Part of a small language model's weights: normalized queries and keys.
Each number is 50 + 10 x the weight over its row's rms, rounded and kept within 0 to 99. Layers, rows and columns count from 0. The size before them is the row's rms in percent of the matrix's.

# layer 6 MLP down (transposed), 1472x448, rms 0.0277, rows 110-112, columns 0-223
105:33 32 52 26 48 51 57 49 62 53 38 32 66 51 65 49 54 46 54 33 52 45 47 51 60 47 63 48 68 66 48 49 50 57 61 48 56 50 45 44 60 48 54 48 50 33 53 66 44 37 56 42 41 46 64 53 49 57 49 60 52 52 61 47 52 27 56 52 58 34 44 56 57 52 57 54 59 67 49 52 51 42 53 25 55 48 52 51 50 66 42 36 58 43 68 58 40 40 50 50 55 60 60 56 55 40 41 49 58 50 57 32 67 65 57 54 57 46 53 58 53 44 51 59 56 32 41 51 73 57 56 45 49 53 49 53 68 42 48 57 40 63 49 36 47 55 47 47 41 44 54 68 69 35 43 52 58 52 68 52 54 60 52 64 58 51 40 49 57 38 59 61 64 43 66 44 53 36 32 46 47 58 46 56 36 41 37 54 68 53 54 43 46 33 34 34 56 54 54 52 67 62 56 52 36 52 16 69 37 53 56 63 58 48 52 53 40 57 60 43 45 51 60 39
103:43 54 43 56 58 40 48 46 47 58 36 43 65 44 40 57 44 60 45 41 58 53 58 61 48 44 30 30 53 43 48 45 55 56 44 60 51 58 50 35 70 59 34 43 59 46 37 43 52 44 33 52 59 36 46 51 57 57 32 28 49 56 57 74 49 59 48 46 42 45 55 54 62 68 54 47 34 38 48 42 58 41 48 48 36 49 50 34 44 48 65 58 38 56 50 62 53 60 39 49 48 46 61 42 49 53 71 67 37 42 64 51 42 50 38 48 34 44 61 67 50 51 47 53 64 66 53 64 49 38 41 47 46 42 49 54 53 45 43 62 56 48 49 50 45 42 50 64 45 43 79 64 34 60 48 54 34 45 52 46 51 76 51 44 51 32 45 54 54 57 56 50 40 44 58 42 54 51 62 49 39 61 52 47 59 49 49 43 43 62 55 52 49 54 71 50 54 60 44 59 57 52 56 55 44 52 46 50 55 61 61 51 48 27 46 34 40 53 37 63 64 65 63 45
102:52 45 39 58 44 36 46 36 53 53 48 39 66 65 41 38 38 61 51 51 48 48 44 55 36 43 63 44 57 54 45 47 43 46 60 55 58 47 47 26 53 29 34 42 47 49 57 47 57 35 34 21 49 35 39 63 54 47 61 47 41 43 51 50 50 41 50 38 54 58 53 59 66 38 48 59 42 45 41 52 48 57 49 57 43 48 65 52 36 50 58 45 46 53 41 55 51 63 44 35 56 50 52 49 53 62 44 54 56 33 68 45 60 59 52 67 53 64 51 52 48 62 48 39 55 43 56 52 48 62 40 64 67 44 39 75 43 56 36 33 35 55 53 53 45 50 57 47 45 60 38 42 33 55 42 50 63 47 63 44 42 49 45 39 39 62 48 50 53 55 52 37 59 53 37 53 54 49 38 54 36 57 54 46 46 42 53 50 48 43 44 54 67 72 54 45 50 54 52 70 46 62 59 56 31 67 60 49 41 48 57 46 65 50 50 37 58 41 34 33 70 60 52 56
# layer 6 MLP gate, 1472x448, rms 0.0723, rows 111-113, columns 0-223
100:46 51 38 48 49 40 38 50 81 32 38 32 42 47 44 36 56 39 51 63 59 48 48 58 69 54 51 55 47 63 55 55 48 49 53 65 50 54 40 54 38 34 60 69 63 58 63 76 64 36 50 57 59 57 44 77 30 64 56 44 52 58 46 55 58 55 57 59 45 57 42 61 67 55 53 39 51 23 55 35 41 51 56 57 61 63 38 62 46 59 51 54 70 53 40 58 55 45 64 59 43 29 50 48 58 48 62 65 55 42 38 60 25 61 37 48 47 38 57 48 50 32 51 56 51 53 55 39 46 35 35 34 50 36 53 51 35 42 58 47 55 57 30 63 37 43 50 55 53 63 50 71 49 42 40 52 44 31 61 45 59 53 50 56 46 58 53 53 61 48 32 44 33 44 39 55 49 52 57 49 59 58 38 54 57 53 65 37 49 37 47 38 38 54 51 34 53 55 51 62 57 54 46 53 38 54 47 52 61 38 53 66 48 33 42 41 48 70 44 46 53 33 63 58
094:40 43 31 44 42 46 35 35 43 40 47 43 42 45 33 39 60 55 46 42 55 64 40 70 47 46 60 46 46 43 50 54 57 55 24 50 51 44 59 64 46 52 42 37 56 46 38 59 59 46 49 34 43 48 69 49 47 58 42 35 28 51 67 32 57 49 61 62 56 30 29 46 58 42 39 57 40 50 45 55 73 68 60 58 60 49 51 29 46 52 54 55 64 52 43 39 57 53 31 47 62 56 50 42 49 53 68 74 57 69 41 54 64 55 63 61 54 60 52 33 49 42 51 40 64 49 58 56 46 41 47 32 47 36 51 61 40 61 65 48 52 52 46 47 41 51 40 51 48 38 42 41 41 48 65 45 61 51 61 41 54 44 54 56 43 30 32 52 36 52 57 45 41 63 38 53 46 46 52 74 43 27 38 58 46 44 56 55 56 38 44 40 49 70 49 42 53 52 60 52 42 64 53 41 68 43 55 37 54 53 54 61 51 53 45 75 61 58 48 48 73 65 57 64
098:57 33 49 62 44 60 53 66 33 59 34 37 75 45 56 53 47 49 49 41 47 48 37 55 62 43 56 63 64 42 43 53 62 63 38 59 54 35 60 57 43 61 45 56 56 48 45 67 60 45 40 37 64 41 57 51 66 38 46 55 50 42 39 45 46 37 53 56 43 36 46 36 59 47 41 63 54 51 44 64 45 40 51 26 52 39 57 44 50 51 34 53 45 31 58 41 55 59 43 49 60 43 49 64 54 43 55 40 57 51 39 46 54 64 39 57 44 55 38 26 52 60 60 27 30 46 58 46 44 54 55 41 58 37 47 64 39 49 44 37 51 38 58 51 65 54 47 52 59 39 56 47 33 41 56 53 57 43 43 31 78 70 22 36 41 44 53 60 72 50 56 48 44 45 38 67 32 62 45 48 57 33 62 48 60 61 42 42 54 58 51 41 50 48 66 46 58 50 26 52 43 68 71 62 68 43 59 53 46 39 51 57 59 45 45 45 51 39 56 42 38 49 65 61
# layer 6 MLP up, 1472x448, rms 0.0765, rows 111-112, columns 0-223
098:56 14 44 25 40 57 44 48 71 32 60 24 69 51 58 48 35 54 44 58 56 49 42 35 71 48 43 57 55 50 42 59 55 59 41 40 47 51 46 32 71 51 49 53 45 36 38 40 50 56 59 55 51 43 48 34 58 48 44 61 39 60 55 51 34 52 41 52 59 30 57 45 42 53 47 49 50 46 50 50 50 60 35 49 54 46 69 53 50 39 46 65 64 48 69 62 47 49 75 67 38 59 60 56 59 37 53 62 52 63 51 51 70 55 44 25 38 46 60 62 47 52 75 44 50 59 51 53 42 41 53 42 45 44 55 45 56 45 44 65 65 52 54 52 49 37 51 55 54 28 51 44 64 58 55 55 41 62 42 31 41 51 47 56 66 56 45 43 54 49 43 62 56 49 51 44 74 53 59 58 47 58 51 45 52 44 38 57 43 47 38 67 45 68 47 45 45 37 39 66 33 50 44 52 42 40 57 50 56 46 54 54 54 66 45 50 59 52 56 58 50 61 49 57
094:40 40 37 51 53 61 26 54 44 58 43 42 64 58 45 58 70 41 32 57 44 70 48 42 45 49 23 55 37 42 58 47 54 47 33 44 53 66 41 14 50 38 36 42 56 46 52 62 48 30 35 45 44 46 56 52 68 44 47 52 58 52 48 50 46 62 37 67 47 48 56 56 59 61 48 50 46 45 60 38 51 56 41 54 49 58 37 51 36 54 50 53 34 53 45 49 48 58 33 38 52 67 35 58 67 28 69 48 40 50 53 58 54 38 70 68 57 59 44 65 35 58 39 61 38 64 55 44 39 40 50 49 67 55 57 54 43 41 56 55 59 44 59 50 60 62 48 67 55 45 39 48 62 42 40 53 57 35 48 62 49 56 49 36 45 38 50 54 41 67 49 36 46 48 48 53 41 57 50 48 58 60 62 51 46 48 53 41 61 34 25 41 48 55 63 43 59 44 44 44 59 63 51 70 48 47 54 43 44 45 39 43 57 35 45 58 41 51 49 49 49 65 66 38